config = dict(
    num_hidden_layers=9,
    hidden_size=192,
    num_attention_heads=6,
    num_key_value_heads=6,
    head_dim=32,
    intermediate_size=768,
    vocab_size=2048,
    hidden_act='tanh_gelu',
    norm='layernorm',
    norm_place='pre',
    norm_eps=1e-05,
    positions='learned',
    qk_norm=False,
    attn_scale=0.177,
    bias='all',
    tie_word_embeddings=True,
    parallel_block=False,
    init='normal',
    init_std_qkv=0.0428,
    init_std_o=0.0101,
    init_std_up=0.0428,
    init_std_down=0.00505,
    optimizer='soap_variant',
    learning_rate=0.0052,
    beta1=0.95,
    beta2=0.98,
    weight_decay=0.053,
    lr_head=0.00844,
    max_grad_norm=1.0,
    warmup_steps=200,
    schedule='cos',
    final_lr_fraction=0.1,
    batch_tokens=65536,
    max_seq_len=1024,
    doc_mask=False,
    train_tokens=251800000,
    max_steps=3843,
    dataset='wikipedia_en',
)
Each number is 500 + 25 x the weight over the matrix's rms, rounded and kept within 0 to 999. Layers, rows and columns count from 0. Numbers have three digits each.

# q: layer 2 attention query, 192x192, rms 0.145, rows 0-63, columns 128-191
# k: layer 2 attention key, 192x192, rms 0.145, rows 0-63, columns 128-191
# v: layer 2 attention value, 192x192, rms 0.135, rows 0-35, columns 128-191
# o: layer 2 attention output (transposed), 192x192, rms 0.128, rows 0-35, columns 128-191
q0:494492536506474544495516491498507496498454505527512516482486508531501466523499504512488503476487511490511506508518504517444513553444505483534467498504472469489506506488509477512464480487499504
k0:524513500520491494497505472511499534502500473494498516509494534498512481488495488494508500505541479500526508504489512480533490490520483532501523532486473527533505509487495497453508475443523521
q1:508509519509498509522486499506500511497518473503544513490519522541496484449467495502533516514511484499540498487514490488520505501501498503478519544516488491511525487515493516481551511497508500
k1:529526478499500522505492503505513511539518480518489492499514464505498485531509506489519502478526509511470534490478535512478509511522494518482480515481532512482449495463493471488525489535470523
q2:476545492520533494513496495519519545488521527488522490482515467519455471494494507511498470507507546487513466474446471472487486489471495506442508530523505467493503519470500495508502484506516503
k2:508490550511460512460463496491504492515465470505481489475480522510573475527455498501492493480512490495511560502516484486535531548505495505498467470506503517491479497544486498509521485498509517
q3:498508522487511488478476543485501525550473490463508542528466510533517508480467516494455468493513512530505533483500512478475498538463528519463480521479496500483487493524483495497512499499483514
k3:480469508535505516540521467502505498493508526512501473497512507508500498508491466521499522519510492492513493511536444537523523454510502456533538506517515524503501488507458481506533487489505487
q4:475463508548512497528471512512488540525491489484523501486507506537477477506513464490530515480477541547512458507499558469518526510495503517485483547508531471515527487474541562525502480503515538
k4:473534490463496482496512514502517486485501530506490508488513482482543510484492491507503503500510529511480519483541455531466500537516510527471490476489516498495500493526488473511496481513480452
q5:495491510494495509531488525486532529481496543518520534530529519533437504514465533452503497498467506512502509494513475508506464553499534518502484509446490500536487472456519464484488483498508505
k5:520513515498516507444490484499450512510541496468482457506503496465560490442474492531501516504526486499485490490502512451542528461494494467500481477519508522481524482507484503503533484500493489
q6:463500515462513510525476497537516474495530491512494508508520449526519528501501511518504497524479512517506529487527490490459480507466499514502498516479513479521512503553476470456501496521465451
k6:511501491497493492484477518482522494501497495484486505468490532495495498487475462531468489484524488498440458508530505520523488521519493497469537496511526534506516513516467546517521457507552497
q7:524528542482466518513491530503483491500481515528504477482484516451480521499484497519464435483504485509476501449485516537486449503518478524518514487506525510485478505497490509504475497491472506
k7:498509441506514515464506482500543493502498514522491516502520498525494511505481494518533556468489473496522536508517469486501525499501517493500489521495484474496480476478476501504488510491506470
q8:490484491509511463494518483488534505478496481487517451508492555533537539485510479493495511479512483498508505471486517519545467461538491461469493484507507529492519507510507472474473526466473508
k8:504512478499483525497483482501461471500518552513504502458500493470483494531515452490522462481483513490472524533501469493506488481486479510498446532502504489526492482490489517536519523492540487
q9:536532492486501463464516539483529514501500482495509542457494535492510475512498497507528525483508497509505519480501490543477513551509522543478531503488529436539489515520517530497507475511521503
k9:492499470512494501514523509494492474496501518482474517494482461506471515494508516457522540498545459510505489491534480467514502488439515475499497523506510507500549518507467471497506478478526521
q10:494502476527563506491512514500480508525536477479504493445507518513530482522546536510509527517523494492504517509472508511480534520483518515485461520472525485528510513502508491504514515487466516
k10:521525502495472496497470500506513484455495468517481494539499518525480492544460456499526506451502505514524509486504489527498452507479487554524523513520479511476532491502507515491474487516526498
q11:478466502498503518506500493472478471520506503502531467493468486505486509497509479540497474520474505493491490533485544541502500480538518495524490500522514478495485494538498493480482489502503522
k11:518505468520525472499498525509512510481491505486458500481496498514539493461483519470487477495474492443471498499503487464480509512533515436511492516506480548515459501487506539457478466517510496
q12:509500496493501483539518487491453484476484461529496524507517509509521505471508471499491501498491518495463502516495494474511502521511506495484489550509476510468494496505487487471486510489517468
k12:495490497502486511483461520540525526501536502509543487530489487508526517528503464493476535477515505472516477482467523494512464495475525500475485483487552477481495518477480526513527512522517495
q13:443513462513501525478479490484481433500522542531510502491513520473502464501491475495490480504497512464542430499479524528462489488499508502498514496510486480492474500483493492504513509519514504
k13:501507544493509513479499501501520503472513499484516502508517480537539506487513520497532503511504466485485525513486500525513494516489507502483482519515508509485531505493471530495489486521477481
q14:515528470518518543497501517488508485483524498525497442496510497459527476526510479498461509504525442523498500521558481501519491545504471504535473468505511524475419484462533531488480489472465466
k14:497479517502505535524496482490507516494469498510508532545542520576499530516496482523507505484476529509514496520456476498494541481464545543467515511483503474480533512487488470506508495509496502
q15:506476477492502517524503467482519539484458502495523514459507511500491477508484526460499522519484487522522507476521528533469472516451502516506505525527500515499502489495471498475504529464487523
k15:482518471514463487470508482474484467511522527482492507501499533524504503494512507514469451495504486479489478544505480504521495489517483502499509516487492493537471516475531511472498494512505502
q16:509491524532491497513518485476506459517490511478500505506555482494502488495488461489546536496489475488535485470453495488530558506467507546517528478494510485504526478503538496500534490461505498
k16:454456479479493488481500487524495502529495500496516535450510490524518505495507525482480512482511488517493498500501491484465490516500506528512508538505496513491484507518481493521500527462452527
q17:509471510491485528507517498519505489497491495463558497499491459456486480463506511533448455483506482516480501528492505499474465489484489480486533471509477443542495500500517512486478482474493500
k17:544504427523522487484457478500468516532498527512497507508493548495494510517485509501552533495500469525496504533499476533490507481484504487518507519534468503481477474498509535530530512467517495
q18:499461536534512497542487467497511480464468532503476496528525533489500490489501499512490481501529536530501495499498520512478506499475516479514537501523491523544496486473530494479513479467518514
k18:543490477445447511462488522485471523523499522504482467493514469487465511514514494461522496538482495475521493520485516475467480492524511503471493512493482508510501509503519477543491551490504512
q19:528509508482486481471562521496450509528507491502504477520447534494503543502517498485515501516515465512495469499481483489504517527496518510511489479502502482507502492480516511502515533485542534
k19:488473496505496467484473494474501470489492466492500491488534491466516533544489470544496508467483498504499497473487475513507466498498486522555474478508462497480517486520472499527496527511496479
q20:516494526526504477499529506503476466495504475528507492510480518509523538532535516533494460529510451526521500532471463509494465456493467491506503494516464531483442525510507518540473524494506524
k20:496482504497518532489483477486481511524506487535532494498522472542506490496494448482489518476454504486481499505519508513537489514510510476529461511508483516482549475492507525489503492507504489
q21:556511517495533478506539503502480481511524445450512488476506468466530443535509502513486517523490531491520534521514537514568522473559486498450474536509472525531541501467483516487487489480531479
k21:465493521500488484510488499533456500480468491540517550521493505524469482476501547514544495492502539512471474476476493506455485498466530491472508486493484491459513498521530535550462557489528507
q22:484466537500504512478487469515487459505501497517489468509527490490517510539518517496500491489526483504493516528523505480527535506560484478474542471472561575499534480483509489509499479458505522
k22:493501530463480479485511490454509497494490517487506508501498531502475478523497461516511524508499507509507470512479483511463482470485569541492498511525499474471521487499510516542533537503527510
q23:503480514479521537504502530489509487528529510476464501504519539479480477507508482498541512509480472467486510511511524502491497455519472442517494482496559532495486475541509462488522510463506518
k23:514456501495492505533510486501482500483506492502484475519487483501474488537549512485480494524476531515516522514505514501485479488519502507496511502513480506503462517456493480522490486505499476
q24:472477489465498503540488517502520524485492514472503459475479511492494514449503493502494498470506504500478512469520514506506512557492491473505509478538529517480512519503494519479489476486466507
k24:472487488482528510505495502513502513484543504537476503536519510456496522510514482486477490509494481513479514543501496532512476459474456522502497531494519519532490508510505507521529549513536492
q25:463478496529470488479523505505493504507495487513483486519465521511481490507496512493482519522482523496492552489518522500519537503496499494494491501491470538489540503524498492491513518493503469
k25:510506496511523516500490515495519522494510522515471520492462485452516491482504514523480464501501515482528480487483486502497509485501502482508525517462519432511506533474517503523487492519511487
q26:471522512515496523531532471522484503525527528504536492512510522509509475475509494468551539520448503466478455483504523474487539512495480494461473530515511469504504505498497444513491536479498526
k26:515497501498493502473504517486504492469530493503493474500462474488481521505500516538492515460524497506523478514478504530516466488494524466490471496536516491525502489489508518483506472512485486
q27:501480522492487518488487488468518515494430479486500473512475503517482490515507500499484532487483475508524521524532480513494468526492490508492533527504461464529494509512471519519515493521465497
k27:478528506490500479525538500534516475530519491496485477503489462483507506461466480519513476503498500483511496492466472498466526483502536496491456480524489495519504539528502494509487501453506498
q28:514533508499486456468535520481484496533495506480502503502468532520527513460534571486487511490515488484513477446481515490525504506533472532512513509503528527472532488497493497481511507491502531
k28:465502494506482494505502464541536484461513486497510498505485497499504524512461467508502517469509547519469540500494530509500501519455495481503489482486514482514464510498516505483520477471501472
q29:586477535493517514483514486522484497540536488437530473516514498463522485522522488494469496481514499513510502469538508546519528496495499460521525513512453479479512485500523479485495522464517497
k29:494489488494473506482525499478491510498464533561487523483500504478491532480484480498528456478477503498505484513482516536506497488475508494478493495498486521518518480462504492468489516532538487
q30:475538500487500543481437550469529494495495509478463535497492505489517454516493480489501533461529514521512514473516489524532516556519455520518493482529498504534490494525495529500500517516546482
k30:533476503454549498533506472469551536541461528514476500498506480484479489478498484522500523518497495545516485465503480513478491522481521555495521499504468519490504521483524510456518554507510483
q31:480507484500489521524486513527521492515490496543509468529452521516528484532462479545504496478511481515492527541489495482499460474514479484494466495493530517489501496506471530509520502493513529
k31:518543508487514490524497527512532514470512496491521536462554509446455464496526554497471497476479525521500478488524510493485509513487499502494484519488484499499489504476523509468478514498500501
v0:502518462491544531484500489497434531491513530538475459527539483488522525495521484484465489522486511529508456496465502522553512511473504467465522507468490477491477467501558509506479482523495534
o0:515498533491462481434542474505482501512501471527518528504481514516519471534582486500521491451511490447495552522531524511459503469516505505537516530495525467511444501531507491488487519497495481
v1:501498500523509450503452457486536477535485545509525506488528522511506505497497503481487502493552477541499508525501504553547520488518506503520494535489506500530474461486486515512540520505516465
o1:495473476507474530500448527528503497501489488481502523499531458492492488547490490536501503465485502508471543496471545482492514492522485505461456471461509503490515416533482548467533512526519519
v2:434466516491546576489498445471504457498493483493557475517549547496489435528448497495480434490499503474468465513517505455454496496512481540476484512458481491476448515510551492455527523496532518
o2:495564467547482456497447524509496564491499530512486543484512449530497532467535504462532546412514559435464478515520532502502576523393543498497459544494463462548511546512492544520471509513493491
v3:570484490501456458499513506477469565563505502517510498505509481513488515508493538512468457484468477509533473450523486450497502525482519455540519489543504513498524525486490504487481531490501466
o3:465477438496523509509502504499502452499457500499469439487492522531501541522515467462498515556509521485478541542477491532504474517516471517495517559467453517481463517466492477539507481457464518
v4:513484486513498512532454492520493537515510429531511434538442513473504500477511472522544492445510545500474513511486501499487517502481500519509491457486503497495494490521498508498534521460519548
o4:475463539469504494502446505538523480471430529470504545464544466459529554522479524471488478450517468466485478483468503511420427525491499501535491496464510479503450507500524554461454434493451448
v5:483483510528483498516486493474484495491481505518489514515479446502516521461492506479488526515557541518480497496488480514522479485484514479503548484504501524442499463496512513551539451520517493
o5:532483543477536509509489454501506502516532498495505449498494477517519480533522515500574510484477473470490501495488497498489457473547512482503498514505513541529536499502453512490473512482497461
v6:492492533445491493505510520523497508536500518506558468494504487495494528517558489532509501530471455485496513547521499482476477516548521503524508500506510507488490517480453530529479503464483496
o6:517467491561522430464505527543532487466513463520474547501507486494535493455472514468492484529507528528495493455515484504529520483481504520514473524472462462510480517506546468510510520478555501
v7:515511476491544488487544465461521450478511487485484460521541532496510545490519501510486497518523454492490498486479538480514484520533481489481495487525488509480481518499484484515528485514535431
o7:465472527484510477545478501511536512512505509463503534467524489542551481516461485509524514493490550511520545482574500512518526571531496494473506494477474511507542473523489525448515487495497572
v8:514495507508499473481543496463538455548517495479520543528569517475495474505508530472523517469472504463504486518511543507510470529543508513468478550494523487510522529524456514484506471529463515
o8:480501495502518539527442529500537509499453452498524473498553548514539490523467465477497484516469521496482555489481558501516532569481488489532510465507499491553507437492484541477523490505495514
v9:477494541493525470465478500466556513531551515481501487488478491528467469485509499464526501523516539492527443562517548513506456486495476506464569510530582511466510487466534455521512483505505472
o9:495482459499515511486530508541553479539509477516476466442535554503484504489540474496471539510524487481500525469450506477507536530457531519548447460503498479465506494515496515536522440458487532
v10:549504498490491479494473547516462542472476515498495521470503460505518521502511501495475528472494534468530442490506441510525483489455531473499489525455473547499479528456512526521477522520483498
o10:509531542472501505489507488520543470477542535543531492526449537476534499543488499518522494469485482507424525496509512562543509553517512518464484505499522524506470501494493541485577466512493494
v11:525489465506499472498522499499528516484524520488527535546518467516466491519546526558484493451491500504493518513515517510565464519495477535507478473520474487508547501554517493493520474482523509
o11:473468547495470509486482512476513489534464528518511531509521523503435470486509537430518506499545449506514556467508540535490493514476521514536525483472508468529496506485517485517518499480531460
v12:494508531527523532509488508511463563511542456462470505507491518470484523483471487510488532533507435542512509542496545503485498544509516499486520511511507515512529465481520495510496494502485517
o12:529537464499509501478528518520494468502546552452467524496491512485518519509534565441534521520479531440513504480536478510450531458524529457496487501490528517455516502550494499528510567482509486
v13:486518441493484521488538452522486572481537518545533499501487475531494546493504499449500506507514520485494516531498486502507527514520547504527513504552489534491514471533471527473486495494498504
o13:440503510530489489463490489514551478485541501526470526526523479444535492534483510475531487504494488527488508520434520480488533466449470531495516489493513504473472442477513557485510533508504482
v14:488507496528521481521515517482486474503510470443476447509465523511517442466507507500510482505487503498478447532435505543502491486471517463525484492476507497480482479531506529485498507481517490
o14:476482520520482479491527512519492500449486507533475495519500469504500585494497517520529499503499488491494520518462433468471512506502512526524457481529511508488512553477522494503469490530506566
v15:495513507497522487473518511426492489556494493471457525472554480470490481523500467505481475503514537509525494500572516475522508455479523517480504569479463497446524541484472504521497522465509472
o15:493521506513463472571439476523501543516487542464503486446462508495456466475505510458516552508474520463457470479490491491468534532491543481460470511528518495583496461494521480471517522481476502
v16:522523503489493514498472519500543467516476509485492533469507495521474443570500491536476536518508493486488519489481523543484511515509466499480542520518495502500508463506469534455527513460469467
o16:534489499511515505494514512499522491521517482502550508450535575488543538482517531471485525549476556517509499444501480478504516488486471508503447488472511431491507488495511480457515545504510495
v17:484518517509498522497493495476487477536467507494522476549522529493506469511458459485516471498537495482528534484494527485447484539516488538524492470523557511498464533510515518499461521547564458
o17:515517463493489507564479549492546533480499503468519476472510491486491532461517520460456533481468546513472481492503459495491489493417497480493474502518531510502514513496504515462507429552514526
v18:523514504499504510479472519514555437480493474540481457492513480532528460485452464485497499459506550548510463468485479541500531516481488499482503500489544485510519455478517487476478512501521496
o18:534512507492508517455524526517537537475523488518500501483484513547522552541521485567481493494522467512456529548495520495499506524543484527508492449510501528474478531496459479530438504507493460
v19:483479531513450502496506455469510478475526498518523470569490492526466520492438471476493524513548462492515545455499501495466464506515527519532508491473489489509474512505504504497513510533516520
o19:489543501492445507509440472488505479446471495535465473499511493460521499552456556551518463477485533508524485518492499521503456434487499425508514473515523584530493501481463538464498492498489480
v20:459426502510504526518510521487515497496492469495511502491510505502505498445503510502493491510524521498492488491550453440514501489497516528515502528498482486565497454464542485474490505519537481
o20:559500518468481499535473415553453519494509544552527519491469491475466503517489462517543542501459538491466448503461525474512521460537472465444528533485511531481502523544471501487527495469484523
v21:553478470441488534502460515533512546489507455525541554542529534441470435499507492497466499496515539474510514507506459530485531520491493499507494472497506515482453472514512504517511506521504474
o21:500539502489496527453524510505509463497509454411483490458493499472562485517525497488481466515489429530477531484516537565538452474500481473510528507480435460528526488478481512502498444499502461
v22:486492483523538466468463460457474509508476477482488496533539486480447499466495502484447465559477477522545510500474514506511517529533485478517502523457509488573460491488505494511515482538497475
o22:502483470497455523531554514511490487523499493486466501498487477483536495512498513523539517459510497471515498492457516519520518426542544474460538484532471477539543508508436503474467520524515542
v23:497488474480510522510523461481491480463467501482486438518513487510475546507492476488499446437488497446478511521492512467479553477516473530535520473530515484450479474521486501536518526500478520
o23:468555515529437499523454498444469515502482498468535505525483439504486472472513581454472508527513496507501501491523475542484510538460572531513475486564464466540518520493481532516427503506504449
v24:504483482503502504506505539501562467494556506505488519497499476492475532558534485518501531525483506517519493515501528524513447474512465491534487474490467493479464522516485488523509493520464476
o24:498490522520502519489482484441510499498485499527528491496517556504515468507483475489493538550486512503506518507491527458472523542521530471496454521480508526532487496515506524516530498485527489
v25:498492526553522465492540497499514511483519545488524519516503440525523496476527508502458517500501469501488525497486535492529493484486525501493497533532527484495486486507471526472525462516486484
o25:489521497478499523487465479497515491485500483527506501503503504488521439498478508469480497471481549515480493536514489516513502513506540530458463455527486469519507478463473489513493523497508460
v26:489501494509519515509519433496510437497487560502525445528493513479511465516481492466518476472514502485527495528488487543521515478509462505527512501503547560500487483484482479516526502544525526
o26:487525490485485534543469530522543497533467472479501514508523489488513478451508518500448520465498484523474528495440519475505495479452522509544507458553493475534509504514544513464444435504462491
v27:435505472478490535502488483503517514479494498505506482530513525488469513467495520526470529486544506482500472485513488458489487432488521497525503519515439505509516501510503510479536457487490470
o27:507511504500521457472524522467511509490472510465554534483516467514437454506467495490532525487479550507501475489500532493531541506523518510467485505461462509465463500500520525496488479498469475
v28:474506525496550506489524423525465478484507518532439529498521495457519526565490521522440472495422490549491550464473476494545517486486512502507479472532478444473544466526520497485478460447482484
o28:490475531473460513480475513487464536498510500499483486516520509519528501443537506532486540478561554456522535499531523488523512496537514508482553488525520529493498484490468520563496540459489503
v29:484505532509492532480499447489499522505530505503502496519496501476512507489462542442495514455504470487499508477520508510498518449527530498491513479524527506497499460508522474495493524510517538
o29:483522498492524469499512513552517507523493508476496487497500527509488465455505562475523475496505513486518525466517527484510478440480514507580536493485504476523559478515481504499461483481510450
v30:462505536503506469495522486528510498496492503543464496471539495522531527499492485477507483495539530497520515506479526498508451467510478502530523482505478488447536489463485438506496513494480469
o30:491454537493484494517480467455454469498478526489459444535451535523454469477527528476520520481448548516448479496458514463511551529513491500455489478511508540535484473471504522476463539566510536
v31:451528526523453502480494533528505506480503488505505504531501475494501532501535516489479577534489491476479529544468549532519452459473434483475486543422545553533492543500547493491535522485499520
o31:534512430503528483465494450459522461500534414468546543474513566428491448483471470492512489471507465524502508473601443491527556526526523505545484499496497489543447476501535500517528435462491452
q32:481500477532486523520581522532487495532476516526514442545481503489490491490513532492524486514508500489513497477527517485506544491499512495499477484538497472498488491503539481469476519487537546
k32:505496470512515485514475503461493519481493530492481508465504501503446513484487520476501481530464487506526488554482499493525498470480507534545544508475491521492492523492498455518490458508507514
q33:505473521524467508516485500512525508498495525503540501534478529493527507508494517519481492490488539497492508496499515510505492512475446491481513515485499505514533505481458545506487539531489503
k33:468518518493483488489466502543508509459525471537507512496517485522516500499477508505522472419492508471477494511478496514510482547539519473490475479493542497539475487519513478514517467479486472
q34:455483451485542532496475473496508512488508511517490498482498556494485500491514484503505515528503446477519480523504541510538510511492502513485503512512504503513505504472543461465491488470533494
k34:546520499540511518477522499506426482512480484504482488479493483522513446492517504449521498500455526491537501524446521454485516440521500466512487545474505510435541480499471466490503480535511506
q35:539469493518498530493494488541480494468504506491469494458502495536480492519508510470505547485516461483513508515484507494544520496507502513476494522510498525493521500488537503478520487499495483
k35:511548495526463497483542487524470524484488471497524456500492493503470502478504542513510506483486484471496523488461485486491496495511539477491482550511484499479517471468479506481502494486506488
q36:512491479505478492471471485514455467489489511485504485513477478483516504486484481507492498525468488505496558503505499513494523508519527485481484452480486493506495486500504501490494513489497533
k36:461511519481478490502471499484536470496479513492501529515530496529508509507505543492513495501544522496486492495503490488556477523491489485508545481487463505522502481494488520486513505532492483
q37:496508463508550496470501513507483528552547495508498496472491495485512513513490481500515508508523478486507490508517498507503523465496491491497485503468501503478488523509505455503499486493508527
k37:520472499506509526520561482507490509493499490497501508457492499507476459509530506486509500527481471511539482518506515472478465475500532517496503517498491502450495505509495490484489494492522517
q38:510487494490520507535530523469468517519513502476501518486514493508492511505502500501504506554498471502496477532570511517487495492500475507512511488502504475507498488499534495527503497481486515
k38:459457527475515504510512485471546480546502544470469475496473495481509497483508482518475474542488498573510460443519475478478504489454464542514555444477476502512482510509510473477510550485488533
q39:526468518518525495494482527476512508514471491480503486507466512526490520456522517482508513525497496498497503529476479499487509530477515531557470463524493475477524495480499481496448480503486509
k39:471532480500473523481510490508521500485495471495498499476522478475465491525477507475498517458474482489510485492509497530471503472523516514480519558514506501467452479527515493519507487482495505
q40:478512489502509490486509514475496488482496515492480515513486501489491512477512487477514491506530468544486516515486490481501511491503486524528549489537503478549517490507532482494488523499509492
k40:478472514453523491506482503428540503568477486496496513517496460499491535471473499509492490560518498584490471503569453521508498542474436545516556438491492513500500513503532488523534538490474527
q41:458517517525491518501521491494482518500494517530494493508517482495472512503511531482504483502523503499476536511478530483528487490492496507516478497471467528478522515493501503469495484526518498
k41:505494515506516493529522526525511486508502476477536520463464491507492469479508481509493480521471488481513500534495491475505513480539530472491512500507517503487509521523501491525477497494524505
q42:509538464514484525472490496494514472485500501504499551482528509495495501509485477488514511491528519474509479510477498536508482511490498495493466525524509493484509480510515521465522515469494496
k42:505492497554504489483497519560482536510466505510529476457510553499541463526538493474505506467490521465506524558505507484524505509503545464461449543502490502459481467488494520506466444501524485
q43:477492536442488486485501467499549519499507522505530527475521512506522517517472523474483497475525505488498495488476500523517475501490494488516546478481468483531505510495542484482520525462489455
k43:492496520524471491466479497519484516443498477498530528513480485513503534479495470531467489481521525516488510494511505499529497547560466494493482497517484471504478500468505518530485500540473501
q44:521541504493488488505503508480459493481541519505513481506524492476488489483509495480467524522458499481507520490478490527497484515518478499484494513531494491498498462495508509502477513487492485
k44:482504499533508484528491493515498507502483517505478463511482520506526498466512519490499518498510501472517503502515523478490519517479523481520470528526464504496498495502487475503509495513520503
q45:495503479546507500508509497516492497503486520503514494493497489511520441518505487469492514472488507495513474475485471489545488454487501529502499533507484469488538493495488466544504491483535496
k45:550510509503558515502526478531489536496512498505480465492508519507469476460536531497503500507492503470526507523445530497472492499460559524477480545492546515452513500494507484449471458511562503
q46:455442522485513472471527534506498485460494442474530494495521501503509519526539499506534492507507520507476500513503505497535479520522501509527517472463525469508506509504535486521497449448468492
k46:468492516478489475485479507469486492529490520479494529512500525501527522494461495541502460500520545522477496454548469487518492557509422499487511463506529492569533494510516527490498513507449492
q47:503492501523500484480520466486477506501501472509503459494485483494479512503508519491520537500483482501535512497505511501477491498467499525497463521509497499516535503487499503497522511490505544
k47:485535497468526463538514487512533516537476508470476494464493547485474468484500482508489482506510480522509468493516473530492513495494525531482531531523516474465510483506511474511461504494556480
q48:508484508472498489513488477486514502506543519504470496526485523492476508479502495516488475503503473510480507475494475506482491493485466502470483485491501536505507489490475464517525528505515520
k48:474461517422505475496490522431542452516517482506500509518505477493524527498478468500487499550518516554450485459571456530542512544507432542549543449487497478537493531489506514503507556513415484
q49:476472495503482481495515540469481503533521507509495480488489487478498506483514510504465490501485488477546503507500512500504490501482461501493516468483506461500461464503493472493481534525488510
k49:491458500439533487553502506476502485517483516461475497511444500491489543443512485508515526550504446593479451485521453530506506507528479539509558459478496497510505567509522498522523516468470549
q50:540501513528517489511531528535502489467522487491524475475491501484513513495487503499489507488516490472498514529474516501489500491543517490508517535500479525485503473490500484459496507493527480
k50:528546474531507518500501464529474524491486485477521480473482539501524452503514498472471531480478507486506516511443512472522485477454561490459476547518549492456483530501469490491490459504532535
q51:485512504493513480482482496497529498453443487521535527494535513476521489548504501513450503458512488519493489530521500501503476526442516523525513467477504479512479488467530503495471487475463484
k51:491497512506518506462479551562539528491529489498521519487540532541487514484487487514525546499528496475508530437487515488489467527522477509476499500503527484515518504510553493520483506477510441
q52:536492467517445457500510494461501462509455525480500545484490517510487478515516522466497484512472494509542482490500525482512454477493494480522521521504503473514509496497524501490534519520495518
k52:528477504486528539497485489470457495555492500515463456547420472501459506505511495473496479520514517465524509549523482540477533492525510487494539507527466543504531515496490473509501446519509551
q53:517488499513524490492553501507495492518492474483503493477495459486517551549528481499479513519498529509477477523533480508489494494522483484523526455492482458535467492525529483470498510491471515
k53:452435496471456517478497506495486532516501518499474501516492490501462518490492508508494473526505485521525475476514456495504478526497446479498530474478473528504495522498521478506492524487462500
q54:519506499490513480444454491514554493464504454517523516474555498497482512457480514538516536470527467491527519531465496532471519501507480525524478466508521487506474492506533521483465495475474467
k54:501535505538508523470484530529523517431516501491536545479510506512539503530506490497505476446505500459477550520496524489514467513499551460474443546511476507462462482473495569506474472516518447
q55:517510516480504502542481497513500499500536501494517533481498501491489496517461499545488499498488490487490520485483529515452504511462517514507475508514497501524524523510463507488510505505534482
k55:522522497479500487473495512516585496489484494530508516469518522496531518486541473518500517456525503500510478502497487493500490514486492538481509480491495479488478498492487514545475497490478463
q56:481494496458482493505513471494533530505516497488489474490499494462486430477478518506527485496489523505515491523473480528520483491514470471500503503484490515538492488492501514494483499490494501
k56:497498477499481487534519485468477472507483508490511505536490509546473518501510492489500515540520486515492501495511534476506509495507500458517516485516473502501523529487506489485527495520476519
q57:486524493526507516522506528512494491476509515495477526512492513465524482527514489529500488473483556457459509512513518470483497471514498484461475535493486516491480501519491493487527512502529513
k57:520536485551469502474499467578487505467505459523527488485536498559535469515526527448516507470469493466541513525466529498520529509471532470470453520533504515484554470505478499463486436484524457
q58:531488487514517485523513494485474526510560508491511499492471513486488465502498475513505508474496489471538497467468518477501509514455492470501504523526485489515504501500502521542465479510505519
k58:526520451510488541524566494526502525505465490492463458505548503482518516485494489458517507504510496479534494502466538486489518436498579493497468553515522492454504500481487453473478470480521514
q59:520505509508479513503465497515485510478545502512502519487499521504521515495492510505538486480485497470530496515486497498484477542495538495521463470482486480498510521502468521514478480493498493
k59:499533450566474520473498522523484503496507479476524478444544511517491518469514508475528493509496512443519522559482537524521500472537534437505477565545499549503490462461501503451504464482517486
q60:472482498546495527486492532458517505503501539526507543483490528474484492494507482473539497479504471479513459502507491503500497514475504494476490495476495498438481495510549505489493473457528506
k60:544522505506515523508495480561476540484481482455506471463505495510506460516503505471500507516468515472556511518475539490522508463483497486511458563519505516490525532498497495464455492522536514
q61:494518501531482542479517475513485484508493502506494508506502480471504499486501527516519501520514549496501491529477480472476497470471503461460493500480482490507516533488532522498522467490496484
k61:490508489475487482524473531499491498499474504497500499498486480471478486524484509474488519484485498498499522499503494531542514493571501475532494503513468519519506528519465493478494512543498514
q62:478514455523485534504493491489479504500516473472510495495517499494503507481503485487491494527494487495532495538494498506497496477486527472511505512514526550472519519503503505501513486489515496
k62:520557471574475496567518481527479518483486506498499432457534533467496445498500494456504523478497494427548516511418546471500521429499546485460444565488498506451518481487509482487477446489541514
q63:513498495510499537523492494470506466480501530512503511536511480507513505507495473512497503534482508483542491503496464490510493513514507480506504451501490511512515478515483510487500513479510494
k63:471476530456492491449479505450501476528520476508488496527491492533498516459481482571528492500531513556497489500578502503513478515535440534523505452482456525544491506512516498509532543534450498
v32:501493498473495473504509493510485474487501491489518510533513504510512511515505495506487496499492536518477514496502493474478503479495495486518495461497522522523508468475479522474503489501512514
o32:518467494493496504495492497504487501474492513490504487472519486483488491499460499510475490485490498478517500504494516501516466505515507475490476508494473513482498494499499484485509498489479494
v33:473489500552500500508547498463478523533494488492525469500510506483495514481501521493530492541489491531504514492519492500483499464516496472515507494510484478498479496549512456519479530473508485
o33:511508470492475527499501507514461491489489504486493482497501504507470495511507490491499498497546500474504475528515498476496512506498518474486495540518496505514509518492509506490487478479482496
v34:503498490506486486508500500499500490537501532466464501532490496513514503482483508507486535512479482509500501515500512491520517493518470492527499488487515498520496488473523495466485490496517474
o34:493513498480507489484505484503486493491509476499501507493505498513505525516514484533489518479505478490499503524507490491478523482509498528529472501483482496504461524497503499505495500515484499
v35:509493542506537521499493511481509486470469536537527445503493516516523488523494483523532542481508514485504513510473510500507486502524486473512499490493483514455468510515528546486505519472498502
o35:503507504481506494493490509540507508507495516498505508497484480522506502509490497490494497482480504517478483519515504535485484478495496502519514498463502498518522518488525489513496492503474487